Weights of a small transformer language model.
Size: 12 layers, width 160, 5 heads of 32, MLP 640 GELU, vocabulary 4096, 4.43M parameters.
Each number is 200 + 40 x the weight over its row's rms, rounded and kept within 0 to 999. Layers, rows and columns count from 0. The size before them is the row's rms in percent of the matrix's.

# layer 6 MLP down (transposed), 640x160, rms 0.15, rows 336-345, columns 0-159
117,159,227,176,205,205,238,239,213,190,234,184,214,282,184,117,177,194,182,127,188,210,140,246,204,148,125,178,205,179,273,195,192,113,185,280,172,278,260,208,147,225,170,211,244,161,268,200,199,203,218,214,230,259,156,219,225,243,258,234,121,213,198,224,202,197,226,158,218,230,244,200,203,144,166,171,215,231,247,185,180,244,260,228,162,245,113,225,114,203,206,250,186,200,231,166,234,175,151,221,204,142,227,176,154,196,210,242,206,167,229,191,138,206,159,240,234,133,174,257,191,154,242,237,190,228,147,165,268,179,257,150,136,196,209,205,151,170,197,246,155,157,200,164,179,204,162,308,259,237,275,131,210,219,135,179,220,207,186,170,223
087,236,126,192,238,217,175,216,130,263,137,201,198,158,245,174,250,183,115,190,147,261,156,235,186,213,217,224,136,261,162,182,179,247,169,286,188,199,174,185,173,177,187,169,251,255,198,192,228,184,222,142,140,275,198,171,123,228,228,176,189,185,234,250,192,258,219,201,166,210,249,153,139,231,178,192,229,178,260,186,221,225,202,178,254,225,204,213,223,188,109,177,173,244,183,251,224,144,173,136,168,209,209,184,158,155,236,139,214,204,187,241,155,155,282,235,106,170,213,235,239,212,198,195,164,156,252,182,216,207,173,252,284,230,232,189,277,136,199,179,207,192,201,253,196,229,183,177,176,190,282,260,252,249,232,258,214,148,143,187,134
098,237,302,171,212,206,225,217,188,256,195,249,199,149,178,218,230,217,256,206,154,146,159,218,191,196,203,177,236,176,162,127,177,201,171,200,197,214,278,178,155,188,184,199,254,105,246,162,177,197,217,250,196,170,85,137,183,119,213,129,181,225,206,136,177,209,173,192,227,206,178,223,176,151,213,267,177,243,174,250,213,205,277,293,150,200,177,233,196,171,215,177,224,210,247,174,219,189,172,202,242,240,186,222,260,229,175,190,182,280,221,194,180,191,178,293,197,206,234,245,123,171,251,190,188,184,230,236,263,207,179,219,162,228,120,196,269,223,227,186,189,227,262,229,205,178,82,247,153,178,200,131,221,248,173,222,203,166,122,148,241
116,228,264,237,194,216,171,211,184,225,246,114,181,177,236,132,228,171,260,188,164,153,178,233,233,194,214,195,191,256,169,229,265,297,272,167,242,201,277,166,238,226,234,227,179,223,233,152,155,200,175,163,157,200,235,191,116,183,228,171,251,227,174,175,172,216,233,181,191,193,134,235,235,149,173,198,210,172,181,150,219,210,215,171,185,155,96,206,187,165,284,175,192,209,254,194,111,226,235,221,243,276,201,241,217,235,247,221,183,188,183,174,261,192,238,192,251,242,136,189,258,206,213,259,120,142,221,154,150,144,220,249,208,189,143,180,176,211,216,143,244,242,108,149,164,219,129,204,246,206,223,207,206,223,188,211,102,202,242,162,176
099,133,255,193,187,242,196,263,211,185,245,157,198,189,223,163,221,289,133,139,171,205,145,184,174,164,194,212,171,223,165,135,183,173,227,200,233,210,199,180,171,113,246,191,221,170,252,133,215,148,194,246,148,220,209,224,123,159,185,206,268,220,263,257,159,203,224,195,209,220,156,272,259,218,227,163,200,158,243,186,226,122,198,220,283,206,207,198,223,208,156,135,167,208,250,207,161,192,208,209,154,155,278,218,242,255,149,169,200,176,217,190,293,193,287,261,216,181,234,203,224,196,284,182,194,230,135,252,136,198,262,202,184,137,136,185,188,194,155,174,183,240,215,257,251,158,249,186,192,160,208,310,181,183,209,234,187,167,174,227,158
099,223,193,210,217,201,253,242,175,224,144,183,140,214,229,251,224,191,192,188,245,213,210,245,168,197,268,177,117,217,216,103,160,194,193,176,185,190,242,130,206,229,162,198,130,173,162,206,236,205,263,208,171,178,108,194,207,210,194,177,284,270,177,271,175,296,188,249,172,114,158,205,197,162,211,129,239,228,208,107,164,262,232,200,198,200,193,211,235,232,240,233,219,193,201,189,212,219,262,151,244,213,191,207,189,206,170,210,185,150,212,252,241,261,255,160,195,243,134,154,190,204,125,238,142,183,119,173,215,194,196,226,211,211,250,245,195,232,169,204,178,227,252,286,159,171,250,111,149,260,179,149,234,151,248,165,146,182,218,218,243
108,181,156,176,187,120,246,113,143,143,150,223,135,204,209,235,182,191,193,204,223,168,287,170,144,229,164,228,196,221,221,255,167,232,177,136,270,182,243,156,207,200,190,254,170,202,224,345,209,227,207,170,275,200,157,201,194,190,213,205,226,214,268,187,216,185,216,95,189,189,276,145,124,163,197,244,223,224,219,196,195,191,260,227,269,190,279,211,209,187,141,193,212,243,214,256,202,234,194,126,222,195,201,175,213,205,193,162,147,122,212,259,215,109,171,231,203,220,204,268,229,147,208,177,244,207,200,160,175,170,254,216,274,304,139,229,202,166,196,162,184,172,206,271,187,176,191,185,228,169,230,211,184,203,192,184,220,207,180,251,237
113,201,209,174,247,212,199,323,155,125,151,228,198,217,215,216,165,186,147,232,185,199,185,185,201,181,114,238,189,232,203,173,165,179,230,189,163,173,215,183,159,222,218,226,213,169,269,132,185,175,270,210,218,296,226,181,205,218,282,216,132,239,252,238,180,157,227,198,212,204,280,249,156,160,182,178,223,265,158,231,211,244,194,140,208,204,179,231,105,245,148,117,165,155,153,219,185,180,126,216,238,152,226,209,234,157,242,194,247,216,255,142,189,108,216,232,186,190,250,241,259,188,253,183,173,238,190,203,198,249,215,191,154,207,159,166,98,178,139,216,166,251,245,245,217,202,177,258,263,205,197,211,198,252,166,124,199,195,194,246,203
119,195,205,236,204,224,169,239,208,195,215,155,93,193,246,277,186,191,216,182,236,235,223,174,131,140,319,219,198,165,189,169,190,194,161,167,180,179,217,238,189,243,92,125,124,167,171,188,140,251,219,155,205,172,226,202,237,202,202,133,162,200,156,206,86,234,209,218,180,214,236,184,234,262,231,225,189,217,274,162,174,240,209,226,236,209,236,157,202,205,138,139,201,198,224,245,237,187,207,161,193,177,194,167,165,257,301,231,208,151,220,237,111,283,191,188,215,235,144,228,192,263,224,241,171,162,147,193,123,199,254,183,236,255,188,203,241,175,124,231,179,226,166,250,174,170,180,205,181,246,198,196,231,217,186,163,235,232,222,204,124
085,267,186,202,162,183,206,135,184,154,233,259,206,240,156,211,209,256,246,191,139,183,191,240,164,162,168,288,219,150,110,291,148,189,125,232,224,219,223,228,277,170,169,170,217,180,240,161,193,111,196,180,173,227,270,169,233,163,174,153,127,222,221,187,279,205,215,191,157,190,234,204,90,132,190,168,309,192,234,245,208,231,179,254,165,147,204,241,171,130,168,218,173,206,210,177,217,201,208,191,266,224,191,134,194,227,221,215,199,197,217,215,229,266,176,220,145,166,157,143,206,239,182,257,244,218,211,156,175,225,247,248,127,282,212,133,189,225,218,213,165,184,162,266,171,221,213,194,192,141,216,187,209,192,204,169,264,227,222,194,185
# layer 6 MLP up, 640x160, rms 0.163, rows 337-346, columns 0-159
087,165,179,191,187,243,227,224,176,191,263,154,158,117,229,237,169,226,284,179,213,177,259,158,250,165,144,219,145,225,242,202,169,180,168,235,221,210,205,224,159,181,133,202,246,210,148,223,167,275,145,125,257,191,207,198,203,271,187,194,167,228,232,237,230,164,252,216,214,178,154,196,269,210,206,170,214,269,120,216,213,194,224,136,273,189,204,196,178,115,245,184,175,203,258,238,157,134,171,168,166,191,209,159,172,282,218,147,183,209,152,222,157,181,242,193,243,200,148,177,154,169,293,213,205,223,158,202,314,218,221,198,268,223,250,182,172,192,211,231,119,208,156,191,218,273,187,167,280,215,202,240,158,202,229,211,232,127,269,208,213
109,179,79,189,187,197,229,219,190,183,199,190,191,183,253,217,200,189,176,241,209,202,214,178,170,203,245,179,218,215,237,206,177,131,223,261,251,222,206,97,178,178,172,184,201,218,203,202,181,252,130,166,245,178,242,192,175,241,208,148,163,133,257,211,245,195,290,191,249,142,181,182,270,193,187,218,125,236,159,224,214,199,250,217,242,218,126,167,203,139,263,116,170,264,197,199,211,97,263,167,132,227,151,244,187,264,188,182,154,128,175,212,162,245,257,199,229,236,162,185,212,174,196,252,244,221,244,208,270,104,175,134,138,219,189,150,180,206,180,163,246,192,204,218,149,204,223,194,228,243,194,120,205,140,220,223,208,149,249,245,193
108,199,200,198,254,173,158,238,204,155,161,216,182,200,196,282,182,254,240,204,157,207,223,197,240,216,224,139,203,157,207,240,137,165,241,237,235,134,166,195,218,205,192,157,181,164,161,228,185,204,180,194,213,168,143,220,207,232,187,111,183,174,225,210,306,153,201,176,227,227,232,222,240,211,128,231,111,182,173,208,181,158,137,172,306,158,122,168,226,133,247,227,177,251,282,199,136,137,266,126,212,123,177,200,183,213,205,174,128,178,182,232,221,195,209,169,192,225,133,236,233,212,167,145,241,150,259,191,259,231,262,223,214,185,191,216,221,121,164,226,222,166,172,146,264,225,214,182,241,212,226,221,194,131,245,216,267,264,257,199,223
101,171,117,182,192,207,238,193,207,215,216,187,154,126,290,217,204,186,190,266,202,112,240,211,226,226,182,171,236,190,179,135,201,237,193,224,191,276,328,189,189,278,231,150,234,212,205,244,263,224,302,194,212,154,187,203,197,177,243,167,201,185,173,159,264,168,213,174,227,172,181,283,221,199,232,179,185,211,175,243,156,168,236,162,124,144,221,237,135,221,229,165,191,197,232,235,168,145,156,259,228,208,162,180,183,215,169,269,147,242,194,188,229,221,158,148,236,198,187,194,155,241,139,151,223,168,211,222,224,164,104,225,261,195,172,151,137,131,257,220,254,143,193,201,152,212,152,235,232,172,225,237,217,220,254,164,184,251,221,168,248
104,188,89,201,271,145,234,198,177,147,217,135,147,196,236,183,188,225,141,193,171,193,197,298,193,170,160,200,153,196,211,231,152,199,242,302,191,169,214,138,244,209,224,118,172,197,221,209,189,176,233,180,246,216,207,165,239,251,290,198,187,275,162,159,178,170,247,202,251,189,301,221,231,173,192,226,175,226,249,284,195,194,231,165,204,204,187,165,222,151,168,174,206,227,157,190,243,145,169,201,287,155,142,186,208,186,204,185,213,161,127,119,175,253,169,211,271,221,199,212,247,196,237,180,224,137,222,154,244,244,177,181,219,168,169,192,150,118,267,271,187,145,233,203,268,226,181,130,243,177,214,169,189,167,227,187,222,218,205,166,185
100,233,168,198,159,154,247,182,179,225,180,166,150,158,146,175,244,202,241,161,152,205,240,209,211,122,217,171,216,224,235,219,208,185,199,235,228,162,192,175,163,240,219,200,244,254,195,255,166,219,210,237,248,220,130,213,211,274,118,223,201,155,305,190,221,157,231,194,207,131,184,184,210,182,206,227,193,171,201,221,207,213,136,158,296,181,235,269,186,134,205,217,182,308,167,245,221,174,249,177,178,215,202,155,131,188,199,268,211,142,165,215,180,177,220,153,242,248,214,163,163,158,236,165,294,240,238,151,244,138,168,212,300,120,222,209,239,136,150,167,201,179,257,130,235,249,214,138,219,191,193,242,201,174,155,162,246,166,257,200,183
098,184,176,189,213,132,198,276,197,249,167,118,132,204,234,222,225,213,250,210,156,148,232,252,228,214,311,159,151,269,218,205,207,194,242,175,208,224,171,217,218,155,117,239,209,179,203,262,250,225,209,199,244,131,232,134,142,232,133,151,250,186,199,205,243,217,236,201,200,167,225,246,200,244,154,229,223,203,90,152,209,169,220,161,204,243,140,200,207,199,225,237,178,244,272,225,265,234,239,168,202,217,226,227,144,243,158,189,113,171,208,193,82,222,235,154,165,184,165,139,223,198,168,174,185,185,239,202,256,154,228,175,218,200,201,208,116,184,260,194,203,166,154,224,172,204,190,121,217,228,186,201,241,195,132,223,140,130,214,206,212
104,166,167,155,198,199,309,244,205,189,211,101,153,181,244,190,274,184,254,193,213,155,194,200,192,223,201,193,188,240,151,195,208,234,273,190,153,220,215,142,156,188,149,181,213,172,201,212,207,214,307,160,236,193,119,196,210,180,320,156,228,151,238,176,156,185,148,211,278,210,210,211,259,174,237,244,228,184,196,187,144,182,240,198,177,212,259,182,183,216,228,209,151,126,193,245,187,210,152,316,254,260,197,233,195,229,220,228,138,249,258,238,132,252,182,159,216,254,232,178,239,138,223,154,194,181,178,212,190,247,205,174,214,277,196,276,198,197,169,192,137,123,212,191,217,248,212,167,206,196,212,211,138,220,200,210,120,238,160,181,181
090,274,200,161,241,167,173,181,163,220,212,116,132,104,242,190,208,221,195,195,215,183,184,311,252,246,186,103,239,273,249,168,213,147,201,138,153,241,205,200,205,168,162,232,231,198,226,220,225,176,199,221,237,135,140,166,225,206,170,213,205,240,210,196,191,167,173,184,197,163,144,253,254,197,182,177,135,165,146,160,206,131,209,187,198,240,203,160,204,205,176,217,225,211,166,194,289,278,173,223,216,126,262,215,202,214,236,183,234,224,218,192,151,160,125,147,244,308,219,206,192,166,182,125,245,192,179,228,223,220,151,170,204,168,166,257,188,110,250,193,195,247,227,134,231,258,187,208,247,255,202,154,177,200,153,154,248,204,147,175,195
096,151,189,160,198,210,232,154,183,189,227,209,183,155,161,225,206,225,267,251,194,217,185,195,238,163,120,243,187,232,224,97,121,160,205,279,264,194,141,246,242,127,209,147,193,205,148,214,274,193,188,205,249,112,222,179,194,205,137,208,208,185,193,271,252,194,282,218,207,234,185,194,213,203,200,199,195,186,215,280,223,197,199,176,192,172,253,187,277,213,198,240,173,284,223,128,235,170,124,194,264,195,180,254,232,168,199,185,146,157,147,188,170,231,196,220,204,231,200,232,111,167,260,224,229,181,299,221,247,233,235,149,143,222,144,122,160,223,242,210,186,162,174,183,163,137,235,124,235,180,190,167,162,201,190,238,173,156,163,197,208